config.toml
n_layer = 9
d_model = 96
n_head = 3
n_kv_head = 1
head_dim = 32
d_mlp = 256
vocab_size = 2048
activation = "swiglu"
norm = "rmsnorm"
norm_place = "pre"
norm_eps = 1e-06
positions = "rope"
rope_base = 10000.0
rope_fraction = 0.25
qk_norm = true
attn_scale = 0.177
bias = "none"
tie_embeddings = false
parallel_block = false
init = "uniform"
init_std_qkv = 0.0558
init_std_o = 0.0
init_std_up = 0.0558
init_std_down = 0.0
optimizer = "adam_variant"
lr = 0.00295
lr_mult_up = 0.67
beta1 = 0.95
beta2 = 0.95
lr_head = 0.00495
grad_clip = 0.5
warmup_steps = 244
schedule = "wsd"
decay_fraction = 0.935
decay_shape = "square"
final_lr_fraction = 0.0
batch_tokens = [8192, 16384, 24576]
seq_len = 256
doc_mask = true
train_tokens = 83850000
steps = 5615
dataset = "wikipedia_en"
Each number is 500 + 40 x the weight over its row's rms, rounded and kept within 0 to 999. Layers, rows and columns count from 0. Numbers have three digits each. The size before them is the row's rms in percent of the matrix's.

# layer 6 MLP gate, 256x96, rms 0.085, rows 50-98, columns 0-95
105:488502450583461551509477556475568432442480466501469513497494487504541561440496515462551540455495522527464496491490500509561524551495514473512463452484517437515509528435515464516483458516539525543497512560439500431441443455515448559477466450528559516454519485477428402490490416451578514528
092:534528450437527554519514424499440530491484486524488460462502460497439565502453522457579537492458463467437494494592519506574546516576436525499511503525501537494531448504476551470537537516458495509572511475544502544497535562538530526529580470467521484436504584489465487523433500493522414470
107:543440477506433451496497527552457471522524542492437542453573552461466486436491534447530426523518516376436460506465470432596500511456537525459428472478474565483511445521539466528441525546538491472487532561461486478491428518484515475489531491484542504514508475504534483443476542496489525465
094:508442501543525451568547573445500497490453522529551553507513505457512574415524554484479507422441550491505539452500445502512506505457455503551537506455556483565489494474517482506479546423546537414577504490499525453494537526536526457494466461540493428506505480534439496460482420508441455512
116:515472572466447479420480519431497515503524499519497527530521524467484460461521533486491481455462478503489418511467538439492575595504513516562470481560508510539543446526598555546498437527571529549493520457510475477494456505516524533472438537500526489519545509475484394433515463455520522417
094:555456549450447424412507492492458511535586603495564431533483538530520527465561492489430551524434487445462492515533546509486471487496525436535508499515547516512512488488500515540481501490584470476483512520414520421523409446547488545486493508480513478506551487515553506494546502561530499520
105:471496484512550508480524518480519518512493527449523489488523533480527537430484612555472545559544522483485531480594535471472560564516440520500503496525473539450489497505524512560477452385539470566511595507504497525607460465516510483513444472475507554594526512506467495472496496470537435479
096:455513515486528404513504518469419519548488533455418498534518486523521541478529548542515554411506516546506517486458536379500527503533451472457488426495433577443562468500522548530501546473516530515500474468557502551507533531566462486484549468488437499498513483461470486441464451486474427483
100:477552476423484532517521410476523413550443459484480547474543494495439486512506493429511490517523473553457422437476498525516576546526492569426491510568519488458508559453504512543475545522504487566462491503538506509439516423507490433459532518435492529457560517548505482476499516466523533424
083:450493497556528515562478526523546522518514547543514514474520594473430478428458503526463463480469519509501423526494506534537479517456427468493531552462498492547456470424546490440547421503480466508437474554469515432468446525509460505524494449374464504518499448453552475490487514540467521557
103:517473502437454529441451550469444490493512511517542508516537426505460499565590551471530466465566560509478467517524477525497568568526469439510577588524477481473479511495520521496426431567515510498502498579540497448482418468582498491481493444491567533517546491504518511503507510522539553465
098:528497562466529523509491530475460480553510493545538506481460511440519553513526559480505527446459527526518553457487476490445543522429420423440538560518492483540506496528446568494448526421490492495515526586559481514524506479407498473488565521514446444480542498551594489518503561429526495523
094:498502511550492564509533469452512535503551520541462515435463508524413487490428554547526510454509516479507444459523490485533555558583529550492478475485545419459436528570494513545434541517495451551523486476514504534454494518604502487433516415501426462465529458486558482474501514522518476444
108:588529488512451494522466535473504525575480469531550552465582491540457514465440488496511480544459519516508574496566498476504491540472493440490469557503580520513469475479508587584487472503569441489482465528467486479510524497427422552514538430509531496517440458511539450459450519469573476546
102:541501478525480567460508496539458566517464560481476508531467501465499581487548519544523497507463486581406464484573566510519482531411498538510508471583464455522456513480574528539523543489513406472432588479485482489456551478502477527517494504503491527502515477488453487479457521473606499448
091:511463477511452460477500483535518531521490469480443509523484486411382501528550458471524476523541508431427467462442527472530458483513408496465480482473496503496510568541520562462497483484588439474484576540495514442511483483489543489509509450502617462445538477579483513467451502505479552489
099:456554501532500559409458534478490499587576496498456501505534466487439498420480563496485503540444568493519459465579445467515507514516483495437493521514491487494513455494499483551537478459561432535457533528531479466452464492574451543451534410440545505490478519464488448517466523450502454437
092:465515505542429421481548518494472543480478543476492506453493458430404488463488448545494476454484468440513516453530418484401505510491482437467451480501523549511502489415568568470449425508576530452503483475440542510516452422504508475539551542501491526546521548505488497472500507494478542476
111:531458552510411545427545513538507515528530537540526476487450569484505459404403488515522530496454575508545536498503453509494502550503508501556443510592452488548478485450507477534479408506539476522472470532492552540450513517496491445449493531469565477556537542541492473558490553510557517500
099:526493476416498473506499459514446489527499569469469538443557484479428538540440500504517448557523531478471524500539442476483506505466483483554488518470570516530525537491432568605411489539531379478428484550484475495517459534551505511458489448457505517444507478476534493552451466487513484452
098:441505540419467550460505541548458481510419509443487559478458489533473540512531493484544433474489554473528498422568502484502501511466427472522485527450538467503463422521465461479487464527553506606526467534501511420490464512549449520499521428535473462419544440445523482480509535529477499537
090:566504420473526496578489454446467484507521475523423534500551482458468511484458537499569472502521523506501454518515516494499492489494496527515536445534592479498477463473474444512480444395561584471492462544482513405522468503528538536406507491520441514534539455485475545579506463427483467498
096:494515488455416515498500470494427473520543476512537528476528477508535511529492566415458542458520461547453521538514431474530564564495504479403449465491566512536454510528434542434449531410481438523476541564513553500486535473482498496467549460450557521501483489512440538474429444488497478508
095:453484477528488557479534442530526488544533493458515531471531501433478486440475547574481478541502487510444473458588415575493530527542478524504461497481533528432475526535552480444518498422557494509459547501521528432495452493506491455460561425488543495561571440464527486500484514522523396499
086:547474464594451429466550440492455499479478537510534437510478528517450532522401487525491438515512539425478481527558445524521511502544475500454536526467544497540408543435565480490416478486473447528463523469466507517507449487487497479488478449536555520538486440540508465439538472519441454535
091:381453515543496436529523496490524474497494479479491459494491463442497565471512449522508505475510598403447515504469507471444471436504502478457490517539443470547545429469551597492504533471491495469541503470495441549541510459476517593488515457531525505465567455519450513494444513468503521429
103:441520473525469486402497502379492524494477469512488540474472521562472486528515496477481397498527474514408537461515527508479487555511469461488572520483489462498533411464485551495456525487547390557505544457499459482486507475521491514534544446465529501490447507494500477393528441521553479476
098:452455507459505419466480533474500473558498452431474477568501423478496541405521533480518426483469499456459466475537520507508552556429432529532571497532584545531494464487545513530564557511548514481490488449489540544483547558503527481404489485481502524438537466474453505479483499483504527563
100:531409524503434435447465592496471491558516488513509510440525514452496477443544509494529473551560571455431479447477492462486482505542506532515526564550547530472471495521598466516476519463556526461479451471495486451514474486543501465512477451511514499507487511581519506463429417574482463438
096:452487550464497513568490480506581522523553496497517556565501442438467621496520557475480480422519526497439512547552438510493514479512474542457495499477450504526462587489546517550476496478546496492508459483524546512496497488544533435549456491493519584437585541469509448510487568496463466459
093:451530489457478506470526531505548561540555447512471502532501497559522530518580505474451390578465476424529500511480484510426475510415488475484470492524531459522490579462520499568538518490488466467456573539479556419535432539473466501483443490506499478462516550520589488465497462465464528505
104:523514579454504479474512516510488444527456499512478521465547586481487454475532525598507558512454525464506583451453511446408503526532435552513497551496562488522522524497555471504468495528569512484484456432502526467492506505442473477482467456485481528473554515502473558497476445544459367533
099:475567496454504531483527540486525511564500476493455554536482485451455495540525481534516527499500504514426543567587524492475514500514481460467474446471460473551468468510408591544533508459506489490486481471513509469475478517588522493476492417574541474436432499540532373476508440505450478536
102:457487482566483473508584488476512506518564588499494536501543476541520523455532543485510427478525489480487470430477536418502537519464433470448526490509516500482510566499546430491489508464520482505482453488455543452552482501460439503494507466451478465499464456508588585516561364544478507514
085:462529480477572467414496437508534454549529576500492493518432573526503581489526488479534533460572487501487494523507505491460507475507435458444469446483547544429528525502482489525533437558506508546447512464471489465510484471415509394462518511475491472529540446576506485540537523529484589520
114:523497518452469516495521557561521579463539545457444582456499499491478516504467492533540440461462511477513542476520455543510484486436451505497527514474457532534543445445445484446541432532542437544525463496469462439508446429491482499537529452474521369543529420540491521460458488458489509481
094:498538495482513525497475505486502559530543458471476547458520449454457498555483569516521511544509590506508478482571513528589506544493499450460507495591576428516515534484486564513568470488457469519548481511452564518524512436504514532511529428465521542508489515475454426534447454522499399567
091:502559574464527530482496562489523531485511462510498605478507481501451502502445501555533490466467516412491477495455466544535496508509462578467501512546561499518565509507421504513491449502476548426458511488596504510534484517515422475494559518506495447499594537516418494503528449576452548479
105:446430473479452503496499456473433463516485491513468478470538540438490498505436539485579537530489490483443527522527517512519523509513492481570624508503475411477592433477472492529510498454520429549463548517488500487491472507493427542503510447476586540534518520564515471575540482488497426459
106:505486554503472521562515588502453507505410547520458482506563483474463457436451497505534463528493563518532534540562514495556508558510488516532512525502553552498490434403457538482470502479517504603469479460535495454510488495515458503576545495495494490459483608476523442414539453476483525528
103:533529469477463458443507497454507527478525550511451554420432484492492501468531440508465513432461553400482423500449429471442494523509512505496448551535522536445594526462538530469489496480527500484469490511435591453530449540479469531555456511473461469584498450469546502464529502478501535496
097:514429468483459508548485458520433501512484614426567527540468538531426499526474549472446532469500489464529512470532522457575530544483512477526472488512487510571529386504430454539480529465531518524431515487415443480507477483540451537531479500574479536490542537544473469538468498490544505503
106:595478503490475549458495491486404473509423480516512507474590486512475499448547525463561520492439553494465499436462464445551539561473480535486464552559500526546474490508532494569525467566456509533488439458438529489486489496517431514513495466467476538504593559433542486459469528440496478478
086:502528499421529453502470521439502536525482547590478509512530524428430445550517529481531469462531425483506447549514462568473462508532411564508466502488431494470434419554495536486511441491527501430527518511511505447538515501527493484544506523616498508459517451584491471483471512486529491525
101:407501525481508521497490529560560524486455490488482525526573446491466534467468495483553548528463513419496531482507491495512513509531533420508473457529601521462525508502536534503509462479515527590549532467529523490538382502483419488477562483470498555470496480526594522558578522476462461459
105:551508493551498482456531553550429516531532565569467590490516519515480484489472496502579525530529468497416519473488440539528474507475426467519543537469549467547565456504487540536521545525578439512512471496498519487483426466511495457471472427468541486541536435540479496514442422421473535510
084:420453485533497489450424469427501511513557530481556539501502446509449532510573473452443502478537463518422474514481455500511433491501508524501518558515476397489595522446529479538493479480505525481485475498516559482473519489459487475427509478490552531555560428437467470463497478495487388492
101:500458534489462551532442493460552440475432506505537541470468515452493435501498506540580511471522493485475594554534511472466530547545521479580457500561535500512504416471504535471431489442559574551443474464545441485427537471505489472462533461533473514495542578518491499532485472546535454534
105:518535548541536468433470477546425504532482523479547471502509515505421436476422555568531461454519520442479504520522433468471528537569466487503508530463539546538547467447537550518497439476460493510416475489478532520562503497444476417469529566523563486482491601560515516487517543479514529505
# layer 6 MLP up, 256x96, rms 0.0812, rows 50-97, columns 0-95
102:455524494578495520481543442403472454526476555564578510452466446512496465508477475476487540514551438497494473562513474530567502502524456514512503510513460445499514443558544485456517507395513505537534487512427498519525491451482509569479508499446491523585549496515572452551526482474529596475
095:545451497530478477549488526484503471552488455531437520520501528480455492551529475543563567517545589537556505423466504444507441517439586542535483457536553479487475508504498488495445531504463464574546492547486508483497490506481495434466504564502548521477563380583507540507512547484537484548
103:516523511493505417487494455504504436512508540414468470492553547509459484466495432577566440499515411482470473531502475473517548509534467499465499505493460490502473412416507561445501509597486556519429485526563509453506438579582493545492472516532501506468496496523489546510502574524510457489
101:511540403514481483488542503528500471513452496483524441508542540556491439501501489444513524557488477538514637535496514476527452498487545486474505527504525524479479466486469517501476441506437503525528628555426504470439465584523532469525552461531528532541459548508562535572529513463494457537
109:453488461494548517506502469510502579501443506525382524500394522509512452546502498531445517430396488485537415509466454429533551546489556522512570484485505502521524554510487529483545467500479577543455497460514553475460453485521484518541478486546507523509576518575525449517512527499534479520
095:461446568511563570536505526469490521499447602492511453541653513523490516447482526533488576550460485583521535490509524521505523500480477475487519483484548490528481528457490465522505498536488392499458520442474523569485481487544495510491478491438454471492508442422452434538502494513509516471
109:535501456458475456529588495545527470477549487573551494491567461515575479525545568555552535529525466444485558480431521482507556521520457470542558513532499524506474437530518504507462543427435506556526536489503495510493582481524529563537586517441417482523506549485506530500519448475521489449
093:627461498484532490495573545472504504527541564596592487522512567479530506543497545457487489504494500565584449529486464484520496529497509505525529508503435522523447536481488494487502498461474488550530497537445485526408473504416505513496508498492439428577486550477449478563454490497490527433
102:552478499483401529463479534511544511514527481547499468567568580519451464572489485476508520438443567441441544473513485447515445472471523520470476513523466501495481429545536477575560469555536456425455533527486477535479508486485498509485473470464526488525485504425412537445458427536479516521
099:486506494551492493503555477468440522481483457539459496558463522484501528532523483554549516568495502448539476487479494507490529540507483504472503464532513445484505413506455547565444592520439501456424532468513518515452473535389480420467505517537538499549461523478462425497549523582496396471
106:539527509493501476503485495601559532434568499390466495454420503490493466501449519518571477588518473482439494510541474534502460502458485472497517481496545600472496514475417536498476477511436533495520493468468464501458477484485503528523595513512441496481472404506464562470524467555463477466
101:496507447472503509491479605522564493502560476488516455558438480505531526527429489510540482522487513486538559471540538513492500490555490486497538547515461454443492523559397439528549478526487515515514465510506511437542445511556537523536606552562462460508506557497453491485435456478599544490
097:530498450554476543560494455468524552441486466486568530442519539510545513542507530517492498465452572541495559516448555377487527545448497504540543545520503516515521580517518524556493474493521496497541461444519491494454473497536502491456393452531454505461491548439447455499524460497476415452
098:504539556501451556553502504573527561452477514565559537496479458530549513487456556508522563475452496568458597500537469524557505529579541514508411583511571476488462523539417487508532451517459432538495556469504500477480523491481486483531503440468527510472537496483518500459547433480509464491
100:448552426493512475390478508490563555526521426571460532457457541514508427478526466479492487471491525481565453433487542488448567504524452516462518500571515523492471550534478486509542500540481589514458480457486493503584502483516458483529441500522450529525513463457473554498463474462417527444
094:483644544502448454537524460419501530439533491578511501473439495490521528474511510463417544557465526499496522560545469494486469495483490502460486479518500523488482456479538517500547494480511505489588420457494497533594482485523471491450506503486455482478534477501405517477580515514524585552
108:483517498508514554468450510512485430511503510535588460508538522511492467439556514540480567569505461532512481444494466519549523545513547486476546486547481469470512528506526418527516481423479587492478544480582444423493476497515492474530437504452514540557410526451465485504495575445545433453
097:428459548557558464509547506484538512483561399447520461537500552553510467498524490534474555479523467482500531504559483524459461479422489489537475528418493517475464472444505538493492460500457519503530468428465394490478493464526537424517501513466479539572491459470428511488441494420568510487
104:546511507451489510516441513536519476496467547476567589499429494568515561549443489516549510547518491525512561444439501545506487503556487514510487512561494484471584539602512541593489434545497450480486521465490481456481498503518502532439460527463533453558517465478549536498440412468459483508
099:502527533497501456510521506545456542522574508442625511508499477541558508484440465540451500480478468477592477566567495569531494459500462495531463594464523553463501518536449511504484502528500496509467578512506488460493431490449501583536582540527454493420482552528499476505460526516486505546
098:545547495506498511549458539489557418505573519506469534535549499436540456489535507528499525493516482470487435456540488490561529515465513429490580492517552507554487528558502514493506519536499557525482506455531519511496601497462500502461438475521388405443508453501518489415513513568518553558
096:440490522503508504458528502491401531490469499561493551511530499548521430509443491471543503526508606519488587493497515516509446470531470458544524501489476554510514490457478472503574488440413442529497467513512460522546578459480533549555522423470572555484456443452521512455478435515472548530
097:488541418540560513519450497524511524475524550508551527525565416526457501519504492523525467498501596468512493543510416534530469508585453492447481545475439464561451483446543462502484465519537484551592475526540432534544515554518535512500448524503461493502533463568497526490533589462492526455
103:465519502544544514496508568453500465528498536463579533476451433521443454511474500405512489506403501490521472509431492522566539482461415503453580525460549483586472458478517413468506504507485562506494408504465569496480461513523508507472500490501468472521518531495540544503575508441546519521
097:520539437483556506498497539439522529510422522449461525474536566498526433537539471506475518494573444466489440519522519507479524498571540525473552413504541457467477520442589504555542507407471464538515511526494489480527491454540493446446420463473490535560484462588452524471497548505524483491
092:516463423479542571525566516481512475494480435457519539551543482467546395502537556488509526440472480468449511449564549464432521542510502569540539504539464513462489484483447453432486525473549515503457512566467532457486524487441515487569493528480470536516487546510516466434488506473478539390
102:500469463465468440502482451538423461472526516507453527470504499470568499534434483509489439446477503539554472541507569551493558542535518502451574493506506441557574433496499530456513514595481494477543494508551508560497471477503496602460511531541494534497493489485465464525518576595488571468
104:481484538516535532534442538513505567564562441512441478491464504466461450568471519579526513492497457465426440458559509502452546507480496452478509436537518551474445493542560490556472602564493512528533475515501529467459495480459528547510495489544429494511434521444540433441475545476544506496
104:493571563504539439543524505464502457474462483543522594546555469508468557511453471491520523469528585464467540520510486500488514513475487494511514555521519583510483496507544546471473522462551464504464455442492408471521555557504626597529539497471509518529469543496520476547450498480562520544
099:468572506518463474454478486445499575586532457503523496571498558535527502477549508467423499572530461464559505514566451458532547511500529550526492508513507482441528523504473487513492501539491491496416462450488506511556479538506491506436488499540535431465572528557529472436398524483567529566
102:564480568498554534522541495415469465480524505533527558472524499511483531516535559476517467519505518574512462462569512489475526507498466581531508561480525515451540501502425567476540609466484548519492568503499521553560524463466425533461467480526539437460530505521553507446525448551497425480
101:463469424530510536504575523475522440530483486531520527555471542449513479543530506467463545565474583511488520479451415497521611549516473521436579519594511479495550462482558493510519562536522483464522494547483480462549507490507542480477499508449408479551436518534501545466482444524515475478
093:502529565476528520476492517565547516487431491489457470484494547543488490524551520553576571530478512445435498541488523491512488523416446559585522570518488534460490481489465473471545524429511525531582561571471515483476469498447414497500552432547488429453461499517543513539478491449532514484
098:465582455495454517468573459506572534468510483483448627495522539544521584504513452541493451504433424512556514515487613507431515516534487485459488531515495468562523510451533518524504446514486449469448519553453475480500490494532515532512558522503471490540480498501469503496477467504590554547
091:494546449498543445534450520490510486534540525526492456464523478486534495518535519464385524421512495428517519494428491536414345444445490489460481525459475510485438434533465488464525480501511499488427545518457515454501543556501528545513473474514515504496485492546527439453521517528429488515
100:486481510481480528514510509489496497474512541467493517556433453532532515513492528486430527477540481471511527548461526521569504481456415442528571498443442443516535489542470545509548434536578523524498473418449589522481449450530475532507556452433539494565497450486445541505454433472482578516
107:496528434460524506513487514413484520591461426524544549499506506467460540523462474461498502500563481539445446494444532488530550505528504561502537564580453458509486506456481503470592580479441487500521525567572503584480504504512511482496474507502431606445509458460497483476529463477484499490
099:514509414492524566465543538463550469514554485541471575523514442530485561455510485568523526454565580501527453463438486485485529515483532467554491399564448497472525569492447495505511467545514518468518498474529513517561526435483551462530465535518506447532597424488517530542473523480496523471
105:556449564450540524419481533493536510527497520513563556567513509537456587468519426475547524513473633505490487492527485541495459443435454519490498493461535520524496446587544458462492475485499497575539530512485545529497518482447523511446531445474472487489543503461512515435522433522561504513
099:510535489451575533496507579522450500529461476571574559488481544543486520523494455483459513469472479435495558535441484506447500497478531526571552454444486503507530591517411481411480476469499508507468511526478521510490550550483485480444407525586521507564532512488452417529514511492489513467
093:425521477505593477551536476592444544454528522511486541460450480475504433523482485516413478492488488578511556580472515532487515528552586493474497518542500461539548461482493491499509385521546470500489449483484453489523500474537516495433531484463466560533514475476532449524503540535445500581
097:534484515565412502503560503569477497465521513475451490510485503452415479508539489510468471466499507447512462503452477511452535522527574527514523556424534562447448452513445521464456532580424541476500472476492487541485558529487471455526487482447425463543487554534531481450431550448514487419
109:503528510552501472492495565471480492509506507511558471530515537490511453469508526438487485462493480468572468406490542454521569516421478559487490477479418505488528465411543434572445440497487510460471517426503506502454461525527511446539486518408517485536492529499541427464415523553459536444
093:526533497464493495530497432447436522550460483545506448470474466539397462527580520442533569521525505563524519507497469498469479487489483543501476454474476462451451547469461501486501572415480509516580562560396526411428469532448515517469492487510502477506485452470493479452536509527479543516
103:517531504452493477482459449517490509568568459497479413525485516439514478476555515484538488453478535462503448459543519462494523504437550483554479559519593490602486439481465474585582453475477530537530441519475561510504463518448551513482430493464461467478484476582515519536479515494570495485
095:488500503432504570488386490498424483456508511539513457443481511425483441471511512541514550535461592534511469545515481527419506489519550493505420542510427514512503436531497567497488514542497496473528489541538515499509531516512555555471545489510428509580485522446494525509501584532573473450
087:549447516522513493530479572498463469516557501572501477493492474508465486582486572524461558527444553499499523482547524554432471542516537413593505519507471568481470458422537500486492535487531454496461444488473498512512470572540460520501482491510483446469485453520494453423469455596510563550
097:481513550457500433523505477472514488508543507498492547498491517502449525516533471450483533405546421489492490545496455505499528500527498518454507548524486576462464515613567502463546508517470572474495570508449508408557518529531493405541533510493533515581551523518567543463501440550480497558
# layer 6 MLP down (transposed), 256x96, rms 0.117, rows 50-97, columns 0-95
109:560456529574455469522591549506514503436463577486509526500493507453547487561549490512521486524502492506446449461460496547500577561566500527477439524411479476519536466487537457428539496505492459507511436486499516487500491407500491494526543546543470502542386547521493458458468529546543480522
096:509539469517457507518491529478510454478501501525496409490484468501524499441484506510512486554527514497485502571538503464498536600547534440499523433504452471495497452504557468468509496531533486459534569517496443532495436373480531504422535451519384490470544518577546491543494518527486437571
099:461479447395442545520500544461565495427490539545504515488476505559492493507483452512479600513451515549452521517544462534494457450584508521442497460531528526401499490551482567552517537543494488459546443525496536476551469469482525505474488393495513475536446438501472478499462502533532472497
098:537465503513470527603483494524455548473465561502445583502513480407549466475515508501507484503515499476517513474472536542417569461511495506541480510495450451542477491452516463507483484447422497468536469506484516440492464528476604438425489534537539516451442543511463503514615521550507522523
112:506425542496528524508482485474483482552521500527461522406461512433534498506480572535469499452493572533527406531514410411380516494475514461536570524547471483562476535512480476492503499521433498532544530501478484481433552541461512484508481490563474565495488496482492516533558530550569512491
095:590502516492463494511518497474480446513527500532513515500469484420540464487548486483532553452462491477487469514509361497518483529428462439473481472491462486457423488485536516519547521484509508433467542509437510515519430546427491609505539510485494503516559529472531557582531484562515548439
102:557538444552466535481413446465499522434458513550503571518485501517449544494550523487457484461494508570528484470446515513515356485510495504464443503507509487562503568496489443505532512526540549514500476508446421448446487474502450498477544485420484561487574471503509507552463507527541527545
096:461528573481556488432499529548447495461434476488516491498498534431509491479420571511570501513462465491523529546507507520530550496473457479520416578538417453557525544506482436464541511481504480511467416531589528502562452542477460472571503511511541471472468514505521495488477506405493522527
099:481463474519505507525476636582510511508631466447443506479521511496521456476472564440478491515467527544447533559491467529482477520526446482568515518477519519518487563578490431512528526524504513549517482532481548538482521516433519579484531490400523501454456463492550512453496509471504489526
101:487484450420502440489483479525556493470469568497460528482468504470473487463524580544493544501456492562522536558499559505484639548454504408501538464529502475494511452493516441430498463470558502525510515514491534518436515539558506549486434431460542518517505474538525439531500531504578537510
101:595580516410479515484457491522513547516542445502487498457517494532553500502437537479481513491486512499546511573467433505485495482540457481472494571443508518461460490432525551546546469444410451538523514443495438477502492489448553551504489499524432496477458516570534483449455420538530442517
100:549479521500473541417478552552491498510475466505561538462462478455441523518548498482488506475525562523544476452463523486478498495513498570501568491522499494480511502500462509596521471553462556557450422554483483494492619508485431502496479541516606473524460541565513539491538510526580547452
099:466467540579426519518493534457486498542544520505560539471450476531421494488446502505493505518499526436441485466576414534472445403496505530508478450439476578474434562567551560527532490535436512485479487472465476492536510472507482542555496508481509521508452555419481497497535540530438494520
099:508505539504557457473542475515469574502459532540502422468517594482477541504484462581541514454560501506524494589486450525511447345546497492498515561471480426449497494500473488527451544517518477490546460538473446488512491556508492527575432494496506481529513475499460483498506429455459520500
103:576563410432480521457531456483496476519567548524489491497517474490497524525482531414498526558486530454522482509509510571477490568483543494494541530433531445510460502521516494501511422460507490430472478593549450470599460516521427490518519481465486460472537494530474454450452503569449556499
091:524500509537507486425569443518447507518487513500480467504490532540373484453505499542534430562518497480474562485438490543556616611510513540519560509491494584481462447504534444412509531499462489549489485484463539541552521508492506503540507475520476519487544516535532442544521492474533496514
109:532548494489513546505563448467462491514523557442525467557505492557570479525457509535495539507494492437510498515477545538467461499517513474558509537493493495462549510545515466472534496520522459469534589465439532536434579465487562517490388493566472585539387568529495528547493496505511464518
101:534470495535451480431514541473532500567498534420531446433519493507520537471533375558498496498498464498456500507432510492477525398504503452456470480469498494472475489567496514534555585520477481456503535467484466492504527505476646531522480504531506527516464517443439563529478537480506449497
107:507458568516502568516502498497496451557495461498474480493431453428492521401517504499524464468513508515491532481513411435497536492531567528498468501510446569522524539449520465500493460507494426501576456485497599489495437549466556433454562508522554493475470487473488523474497561588496465435
102:528478559448474450395588444539535420460549467497540561474476423500483492445485524479455507500536482484532539500452555584482539560515467471514476431463469404522499464572517435463528456471525484513500513503523444539500506522477447557524473517515532507498512549485514497498472525463511499586
101:526434517512516497530510508466514471523517508483628444526534516546492524436508551544444482571503455508527459584503467568465513480482501585513570558599527547513478447467505472487551545491463494449494447432496442480520509486456488488483550581531496547443472497556482559493509480507506535526
096:480487538540508443414527495503479507465519499552489461494488478480474521470490556553395463490491469516504512508464458492551577566486497506450512480509532468516512535523494429462469559423471493503418406523554436441530480471407518504533514541512437529472513548566543443557468473534511513555
096:509581453483468450501485497510421536499498510496531490577487465559535534536497595454494492468439550487491509601496561456530522462483479455553523471471458448542548556590531505525514510566548544489539462487425468442437519525503562544462545478487523530502530457478525504470543483556467514536
103:564495484532519457444476522463493565479535562573551451512533483491502525438553511448504522592491474532538504502420472470423490448503462486562566486506558469510456467503547449438505521546498533536554556582429538478480507490515514481519508488477509483571498496494519435513508458425433558525
094:517480507478580486459479546484539596531466552477481532488503487427483469479525507469544477551506548520574464530538458517449468441484508542459459438523463458525493431536573539489487539561507536491572502574471412525516466503509517464514425490484560502530567415467533492502439537473488536488
092:507520497426514531528536570501538448512531551566489521513563444576467600512487510497502480471503524483557438587510538513511567495523453394493461473481465444536534498475482490503547536506494561558567513489523560477447545557516508510560486491572485487511502539513495581489508447473448465479
102:385498504538445461435461499423525483526420502377472496515428497512484536493479523529483522475550479528506504504506501512507478528501526558480569490507527449512533531595489468541439443558508419496583511413506507548493525527486461438520475546468535549484505494518465456476508470480517476474
103:488539442457506433484487583504483519460499442518533497519502532485506493514493491451481511466444504518547499529465512487476453527433495523500517543517463548394472364480438457535470622519459578515464511460477576423521463499501456566491494475457512545485490523536547520471492470545521498485
103:445520505530495508533472504462517453533483539523488505499431488516495411467469530447497495544460485537612522547470421549450469452506470525475577463455456460470503511528470496489480540551420482523482457486531473530474489502430492593455565494476502448512478551533538419470532474444537524582
099:511507530560470522458543570434463508543452507476461502545544444492476525490509485512540472483527411477482530550554469543527622508544552527479507456511465492464561568572490522505520516496526471518578442501436467535430589517524485486546531442470489522467527407537496480519495502476518467466
104:476516473467446419479482449494522470473526448434506486520472502471484520545521418481498505458433487480431535553435456491493415465454484602480528505517480494551417593573531533509474429565467504497488508487528503439570457503532468473486455548502533523445495506514523514431510487493561498508
097:421492446430556418557482494463405504457558526426516483529502490533524517574524527503499452529498444497503516509483574462443422542549468503508481512516518507495481413472464489565503570599489513521523500540466512539579512475538467513438495530521529565436500500486476514495486546534513501532
097:473470549577526487535544514491475515485607468619536450484456455525480518418519455577543489511503511528511539506576453494502524497476489533547443414403471465506497517511511535527547482489453541519486561489489524506498490563516471548478472479453479435451530470496510496537551528457556455467
098:461461556515488544504461465526477490486518518524554504554461535481534476486443529475564497488536554512449498523496510513479547467454538466527526498522480439513480481415466514560473500503491550455484545457527544541549433533490485482452485416573462500535582396452495399512548424548459518457
092:471536493515443480505505527548454529498491482541550493469574500448525418442448488481519417535451519470477463535553480514524518511524515525573518456601518505507417528498530492490438502527467447492522498467532502494457525459526541553538471573488504504437443507390560532492454583495500436481
100:508588451501464458541495474495574485456539542482514446534465478499460434531533430494549524504484415490529468458465475485500403410521458505526533493474544431483511524488572476454550542520532537463481440427570443512489527478479494537513403506512500479478540446501549498474512501469494522567
108:490451502480532462490500506477480542464483462503586499519489518458505481596470507612453521501500511511472497435476562487554466511523496521417487493404488431470477516491505551460478534531491490544488495475514483594490461555502482517464541480506551502447471506501403523496574484555620527526
098:479457450515537518510456443478524480443481514563521517531489460482494519465534564439542451542483559492453483472482488550495460442550526546514490550538596495496517427453499483490466466531513549507478506509537552512487500515569480463498491502466445428620482542469564490494498449489512523634
111:496512530577590501503526615502515506433513461592515528515526501445482482426452499474462535508461526502463505501550497561542585444489422448464508450515431449522525578504513498509507493437467459484523484499522506493482428440459528473504504532482469447558573511490527497479518496527521527428
100:539482462470457455506517555412495480537496499545521480472555489456501500526478465536491476471613422425463505482467505490505517554472456484495479558508588474484458511481546495480559586498522458499456536435499544534489567459444426570539453467492511536494530510508485585481480516555460473554
095:499468560525485544509520521494480548477507501451540441415463478508484587506581585468498443526473499493546559560482495453510518527478557494527477542555550565483508555505506449497441486424483521511547500465558531534485510532493468467532542546438541455515488470496568491435477615481545471492
097:513528531385566431526470516478525430545455494480457530443462525438513472427467508477547501485481514513540504544530504493477534555460446504426589483520452601522458520543490465502472483477495528557477478498534507536540566530454452481534413493589484470496522528547492525512464490496478500448
103:530507524468471511479521465487498492484546576545476404471508423472480479540433494497482546448485471473488439494481554590502420468498448513499558461457511474477467566479453528421492464484499479483497500454467499464492523489445551501432443523435506529608429447512520482513587478481499507538
093:543460454498419490450462464514531547506539541485446573514529534506550563531472417545525519488504460489499437507531524469565434396491536503518541536454441530571467513475556540467513496516472526524515472487467520511511429555584494524475570511477467439515519434494502568530521452556495480516
106:497496534515457466475573545552484593485454532452527486517470556429489526545406390494526493490563507525508493535604503508490445406461500529488473479521499497456536554517473500468537513506491434472446522523472574513523521483500469555462446502496507544522498448461546568512549464521550496529
096:457430479472575495452556515575452521551424483539480557488547459476492547538451574487500525515492576509436517493539519493545575573490542458506483510559528478519523460502507523493476476555447495593496463475530522530519513477526460463464556439470563476535455492450526542553452533523492534444
089:495537513520469464513473506487551509516573498536467562493459501566509531535488556489498465485456464491472542545440507417482553572536474490502518542531508507479511501461484451505464540564575509447422499525528458448523454540504397501474472431488466567573507544505542565597510489520512548440
098:540508415454563564482479529505449492436516555456537547469497539482536500586476482525497558516467561505522587483482523462530429417413463508468495563439490481562474500471440481506472428497540479489526499518538464499517468517533537484537436582507476555536471442502512524536529505485512443476